config.yaml
lr: 0.00796
decay_fraction: 0.758
batch_tokens: 65536
seq_len: 512
Each number is 128 + 32 x the weight over its row's rms, rounded and kept within 0 to 255. Layers, rows and columns count from 0. Numbers have three digits each. The size before them is the row's rms in percent of the matrix's.

# layer 2 MLP gate, 768x320, rms 0.121, rows 743-756, columns 0-159
096:106128162166178077087138151147135136172146145097097127111125067105086184140172076170182137140104119180166174082158150113164176122106120133189076180148145131203155094115144185147146129126111174105087106163134192077115211119159080095088166106138079084150119110074149111186097146161106102143168131156125107089160152156158149117123128118157103154104075058156144129108087151160133126159095120169132112090103044152119101099089099056110095100104108140138120115098115118133120101095108155
100:189120194130124112149139121092154042134119098105133122127179104166147173087146132199102139124132121121160130120149169107136081136137152139144155137095123197124124204113108159183147174140117156159113144137151133137085109166091126048127133170067145117075147089205044085125112192131127134152140145106142140169122173184140100109140125059109126134132187080125085184095210179143182174127120110103124142096112130146150106159141133110108154142127083134141117141145168176146074144115173129
106:103081127128171148139133118138101184141054121068119104137110138138141228114153113155113133140112133075165129133118088158073130115134138084122123123076092060156164093118193186123121186135144068127115139139191164114118112134181160103172022163153142185134163178109111115153115183132112137109131151158104137149086106151150123102142149132187150175087146147132136131105164084073081189128078164107082162128133079073077081150061205122096156147117113149143108038149128121139119088082140141
108:108118127152110151099154143137075121163148135180072167093097135117113165174105108169114134181143165173153102100164106134111069112154111089115146203155153146148078140098144115178138090185089100105114061193094140114152146107171067096168121109102108122120112123104156129084113135174123159131221117053155138134119125096130120108076096140188123087214159110098101149143090155091098121144156129098136170146102149168116156137115160144046128203153099164139101138145095068110104129135098102
095:187088225173108160203115116156117126183125102081162135090171127173064143107181145106119083094091135099113149189149113115162124164143184088119073111069153138142112191151120075096154127107148119152146255144102174131213120147099146113110102105114157115129121115141097127167139149129098104188137121129129146091096172106147151091187097212112118162160158083152135165147108157155139171117113144155175188128138174158151136128081141147141067114153217185099108152127102190111074158108100137
104:140151157133108124090166104128157130152068186112125180105110107048106132070079144160121090082105109156120108144103120158122107116116162140113062191193080115108127086077094117068101108109128127111091150128109190147145141134122118108129137094102072108188160156107137150188150149152156127156118069120131131092077159070118079096075042098142103154141115093146171123088108087060149142099113120123119103125120152135097101112177079121095143095176097151133143122087116158136132103162052126
102:154113158107156154095171175128163119137140133121146110191129097095107140122167103140146108162125082106164146125130091093143166125129125137125093186109125112110139143142123129147119133163130116109116049130147099099149129104102103158112125141133113142102191128127154120106093146147121132131152175084171172119095173158095124089080163181148156185077087120101054146108110226166081192084162161129133152109078124132065123115102157087133121070131145162128098112134058115165075109041171104
102:178133116136138122100094089121093142128053100191146148115147193159173150040170163189130120130099133110170125120117065103141168114163152164131162105081121166153164188095105131168204122067117231213142123123108107118109099098088080113184128112080105122128106111152122113134149114067097131129124120162209114122103131132117076172119107167083146141100161083171110066183172142102165117090070149104115167123093133141152113147162115134129088110131102101122189103140174134152123130123102161
100:077142132131164139161125125127133118194163144122167097142080134149168131120132104100075126091157110136159147133132081144117074148165141174209107089187164148143120131104086201134110205141137143176136127070159150113117079122078126135156162085165118109161164149164141117107233112141085162137149096113126126118105139120173204149126143116108075169093083116109161115154121086132125114185105117160121188165129121153158155186142108132135175133124097171097141158175197172088116138128136090
099:140138140130103139135087121070090109127128116186113115103131134120129101112161129113082118124096145161102095120133089153156097139124117125156165139112119122133051143117123155100116160202157137121131140136175093109145183171140094076151136144210144181140171104086190173026082124125091144164114119124127153117139150076041173167086153114150113118165115139058108134107128128101114102120178106114097168097155134101110150206129127157122147126158131135114152120118199148170161123167146095
100:182191157151120148080122123139109101139130115191164129160143096118095162158131129092152118140172130075180072164173045163114066084117105114153170144118159080162098089114147101140099132128127136136106152107175121150123155160147063170151137119090081106096084151129155128152140110157146119130133091162149138154118095110104129094075104131112176154167138168157135118098142121115133152136144147110082093150133117088111142124081208121091102115109088109089112046161136120140110182185085102
101:111164124119096175115101145155138129116123148123114121144121115202098135074141109100086097144166119109093075168133080111214108138129093131120140137075133112127134179173128102153160158158085198116134091090167138081127159097102114123164081070122132093165107152155165111126140122125151157125118072102173083214159180111156171164143093105119106129136101114131117171121136113211126111109119105142186143069078097115170150130131129116104083124113170165070148120104072090119081099121144163
113:094142140138155095103109132104111155146197153119156114086158051099126122151102204123107130161109143088107123180133176134097172067173107148124162164128178113128178112153113153104121177130149106170115092189093149101084092137099127114162121095092146129189153143107160105123101109151126150123063137085167112114143102097148115131117141108126155123121108139149099112163115116130077082132088172140137125113159154189133153144102055164147122105079087140159116170117009142152176104172128167
099:089122119086128079120161185125225108135080091149110105125113134122157104127152113127145124108078094162168145155151121154150109114112100131154120152119107127135139172144116056105147107134086038147123119099102171128088203136103077125203119088122145154110139103091138105110133110093063215129114135163071144095150161172133100113094152107115124129177112194093120117183208113170116148128121097134110095070110128103168120131089087149171168129188147145101208121155118143105128153109175195
# layer 2 MLP up, 768x320, rms 0.124, rows 743-756, columns 0-159
096:139058188193143154166092112091127151150112163135096122120126103086095137120122082188136125146157204172185122059091159145152158135113107165154038164119145158129159124126155149143108159083161165115055129119160131071142106131207110118110147146164166107151126123116123148122101145162089079113174143127134124088111059115110124136123110129129028189067118090147199111182102157074134114074113137124130105096089102145134145148135083098114129103099127130115110146114112096156138116086124128
108:132128192074144067129088132139126028148150114123122127120120146123122130133179164097121153126078084130109182167135054108157117147089186106199141115113112074117154138131133181165160166110113158112129109098106147072037082126130158095140179093132149089133139147169111159121139190118099172149065076159105124100159133131169107167159168152147110135126101132069113123126164147110097151068191168122115098078155105110098127127202160124155135086041190123107178098122126159140107100072127143
104:131149183085117150138121060082130118107062076099092115147108161141124179136107109167141143096103112136123183120118094167104139178132153106092097093096162100149092099132146221085105104122162058078135138099178141104127103104117158162167016188130113153196140164110121100132184159119099179145112148152132120111101104163155128140187163178095134138118126097132134131117147111109087114130088118118106138148149110110101094140111163133124141146091131128132135109117096100130094070139150129
113:109121100104176141120152123116126125125139056113153124060135112121158101119169120105148104146101106134160164144130128108108141120174070160130110152143123093135128125164126111093139108064128084107087191109072071202114130127133151111102079136111092140106144112118098095082132109145061087068139199085139118105182105116072086104112136104129107106145121104133145166125078131098109172226102114147129112131160170138120048103187148185107149121131167111116164190163162099159118129183049102
096:139077115093070135106111127135203064125106095102133164146147109074170160087150138117136097080135112141155148138150152174067085070089174152103171101117090174090083106145099121138124124098083139082219127106129128168131105062125142138128135117142095128137095152129128140154079090091185109120068069144142152145142096138100146115131094111146134113204142128110126133105115137114106107158182173119161062103159098155099166137182120097125134138138083156204167126137130171067101112140183149
106:179121161129141086138103100141078128077176102122141105150236121144111102138108143109119141168121134138100101117090116127181186112097182100145142083081198153143159141167191088181143153140156143147173118082116040150125069145131119104140124120124171149095108116131124109150098096095135092140125107133119144127145145146177173155139160111146152166113133107133104099140170117206079148146167094097095123083133127114069154126078136132244079078082159182113143156125145112111170160131086060
103:175157104142137098079129095147139201137090140116125099116145107128161088090085097171136164164128167141088176134176126125105115103094115128174148110143158181176075160151153146111145060144094173157154174135208123147183132113158116083180151123157137071075103134145125122107129086119125222155143209109116128121216109134160127130095111123127126133076181120149149124152123134180122128107133097167135099113171076064222141112155137133164137170145112191138126087121112129154125131098158138
097:096124117161132136154163164133127103150078088150141136140183122144130167112106157058155129141136171169096123183124130070093141117153146210141162152146120171108174146167139137115148098148152142134189121144148166137149099120142112114147123131123144127171075152166136101096095090100085191140116125102103182115150112179106146124121084126187077129143122157120149142095073143115086168172207081175194137117162135175112145196100119157163125164164099171089200193129144152105127123112118137
095:093128186127117165126125126202156051100147093133124149141121112135120166160095118088097159132119090152136076092103115176157110152153128084098162122154156107070169157121076194164104153148107107128124155100147141172153121173125126158203096094135107136166151097160135175135155108116113195155140127086215116074141123089162133091103145143109059140183098163101145145126160112131152193121123113145097137172124163124142163200191149082143127147124087107130155094164160124149164158187113115
092:108151118182147165135152118133083167169143135130148185133110133151103126157123179131162102134142102072124131121162163145142151098108107181151078146168186086075125128101135123205112154048138142176112131155140172085119054042060104138058109147163096101110086188200157139195116116074084126101142124113140143046159071187111161138117128103053108135085169075103085075135137060099107127131075140133140081158110157161141088094149159136068140101171094097099098126161050127143136200106133121
096:151131155131177146138097124098123108123124151076117115140090129158116103064113078104088113160148103119122148080088151158125137075110137132134077108165128115104120153150105093100113119092080127184130093085101155086168130119173135110100148183067155134110073087151133140073183161105146172128101198112151143163180057109099157117113123120141141145128127108036172121079132144112109101144155113116183198125064071165159099104138127147134086117133092150118151084116088112105149131180136148
096:113095155128103113082158055163142089103117149162184184114181106047125128187108178153160109138136159134181154133081128136111111167093160140120095109164110175088106114147149176137093073101127088147095124149110139136118100097080183226116186138129141186113147106099144152161132164070145093115135119152106170145101145161114080132143159148152195065118162159151167091145126166096092127090109187112067097151152101152094122151103076165152097145144139117140107158088183140148128163136146129
102:158127061151130124190145134154096156137121151153169100102138081119045132101111055118120159136093120153081119099164106134177141110144200107116127144158108187136144145162070097134140090203155142175151142182052160137169094114126097148088109078127159105134109106137125094162132140101159169089154109102110069113123164143108149096117069118110114088168084182121116150156134189166096133148146146142160073134160114199083159078168109081154096078095167155123123128128076131088131173062176140
102:153121103154148124128022128139157116132119106147120108204119135141104132106096134067093069138134181108133119113099151169160136156110159085162148072179174112140123120116135136133192087125123126099147094111106146073148136173157133159116132199125106090098145160138061082122113140149153142160113171098161136153142096045119105145130083107080126117130159140109111147137116097171117125146132076119121092112118112132141143113137195135147102115053122174144156128126138161146087185151106107
# layer 2 MLP down (transposed), 768x320, rms 0.0748, rows 743-755, columns 0-159
100:150105119150133139197144145119116104174102103117112114129153073070084160096115114125155119119141170103204148088164177124112212144123145137140113231137170125179130187131116170132152136105128179078090095134125170101122167123177105121129102134137124090158103129037154148105143166147158168147160131147111079102108124125142164124151143113131086143098113101155183114176094149122127091157122153107176060147137077121125116089127114068108122096091100126119091118127126152114141111140077112
100:115169143121086115109069110144186104154190100141135140118150141141080129111126116135067069140170085195103192182074110124113107140060168118143151177127110092102098150086134140196132169135138169136139144116161117083106077153123154128106108114117163158135160052100118095133098118149114144166026098139142144115131105133163107181082149107165202112134121115134110083100109206161144140148077185149137116113149150043132133106147160103124129109086127074115121118089096183129102093087147163
103:197105122117132096101146078138110101146147062139064130150145100148134171156109136111169160120158110148098127132112108192096177163171116089157130123085140115088122132147103146165130079120161093091133127094129090135122109137087161143096104169085175098169136141088110100119177121086148145123085114054104107159145165125121189143173148149099125178044139098206127133118134113132182087142119136121103108152153130135120136217111114196134162121113118114156175093232137111119123052089103134
111:137102137112115119109160095145156146082135131121129123111111163184094099145134166132104091209173122123126095116136174080148170138163133116114115101108117096139176116130126152087123138083132140157125108119117123138121179163116114149085092120121164203110142121106155063137123157166147067105106158208167091173114135166133071163136111176152135167101082109125181197128118080178140110127097162142115143134151082162123127114170134198159136141131132091107137190068166083156109167122175116
097:113101157105115145160108138157168118134080121173095166160099165164166145151121154114136103151168111119165203094153094197070128132129132131067146139050122206113106123079145137133142097112107137168150078110067110166167160113112132154110143147098150098141126187091099119126168153062063159160126069123218096159170165154136128116080159096204134120092143087088168146124133101125144094133090180173121069105092088154194183124194120180152148140116149191141109125153131167081129088151122156
106:128163151127119126139087138134076129101165057201186078157137127125146026166124174116144185181119196117136148157078158148125202124165124138135135141160143132129168179207166124151230141111077140073152134095125108132155132149124192147139182058129150116086123081143077158159085112089089155172105107105091054146167105146129188126065164179098117148151120143137127136160134092157138095143121115153112135150121122096127172127067131139096090129103117149104126124161060112153130146089181092
102:114162123151097128088133095174090121152047149136119156162136112099144162151090109098112181116128157138105152101171130160128127155158089149190147119116170112197090115201110171122180141115097142157088125137184128138107126109145182089161138134115100117166148147120132066107169106101104169126126175086080147117140075168125067181210072100146163066075170076115143126093177117117072090090100116179127137128197126069164115125155112158113065188151189155072085106128120123121151149113099110
101:070136128152160090157166130099120131148099100148135085076101143146139114116092146127164153144141172152147137141129118117104128083114122149103184141119135193064157126224204134103187121069128074137210041150133120144095115140132175137142153093117147138206073156156105100137132062095110165158093134083083121132091124173124149173088123081164090131157088091116174146065085135093134114153216106148119097185123185180116059167145140145159109149174105118101150141105102121126116103132139167
097:141111083186116136140099098122165091124087106133153112129160108108101135079148163130194122147129136195122130129169157123142118103128121121085156145174085106139129106161139054128089079159168147101159058164143093123109137141171110132066118191137133132166142129076082062137045095160131109084127088098075143129133120139140105130182167070159191141115144141127092124130169091177153124132131185131168126088144086099129113100112060131106115096108148087127142068096145077084164145149139196
097:147142109094096121093117172141081116163135071144119142150104177052137137153128119129124166173125102155134101185153205141152174095127165180131132130113125167065130163076134104154133121135097166098168075115123140130123143088164076130106129133125049109144138167121205170175062112122131160123095181098104120133151093144119157139180165157066106081141118141131172116165139144120122205144096086147155140098090131094146110143115137114035140145192187133103085104121093140238081142095152120
101:120153181170101130108066198203122123125169194092147153213104092140113152122105133101108112118116080112178124115109128180094133111106104161178137127154089158170088137125134144167091117084095077153179115101181126141111142138125121103038137132066097114164084136121181163125125180136110140138082156146118186164151128150096112085140145097072129124140141150129184141158103104088090170154097130187123145149154093107096151156077168097112108075138090130094136090121166084174103134177181145
101:133138126128169098139137144085167171187094105135126191117195107109207128155160130137148149129156099140138093112083105140139119165127187050109084160143137136163157120081079153122051137105028144141123158142109139158107076191111095112126118135122153126150108133127119071162136166121144080144159147190103123144135115111132085107202189133138122121140112108061145130114117087062190107069074138111103126159124139119110117106084143108150088091157174149183108183096083086135050134108185166
098:125139119088176181162084117123097112129124121127114172118167161125089127151087091126133165067122112158094080183111129163198118095144105122175089136214091165134199105153093113178113169177097107102119118133120129124133120067174132133134135068149118139130157115110082147094132110110164104107145173073175116129077125145131144052099115138141125119120110168135123238140065162091130144102078186187134113191177076123122138123103168118086141102179100161166103073085206139119153157151155155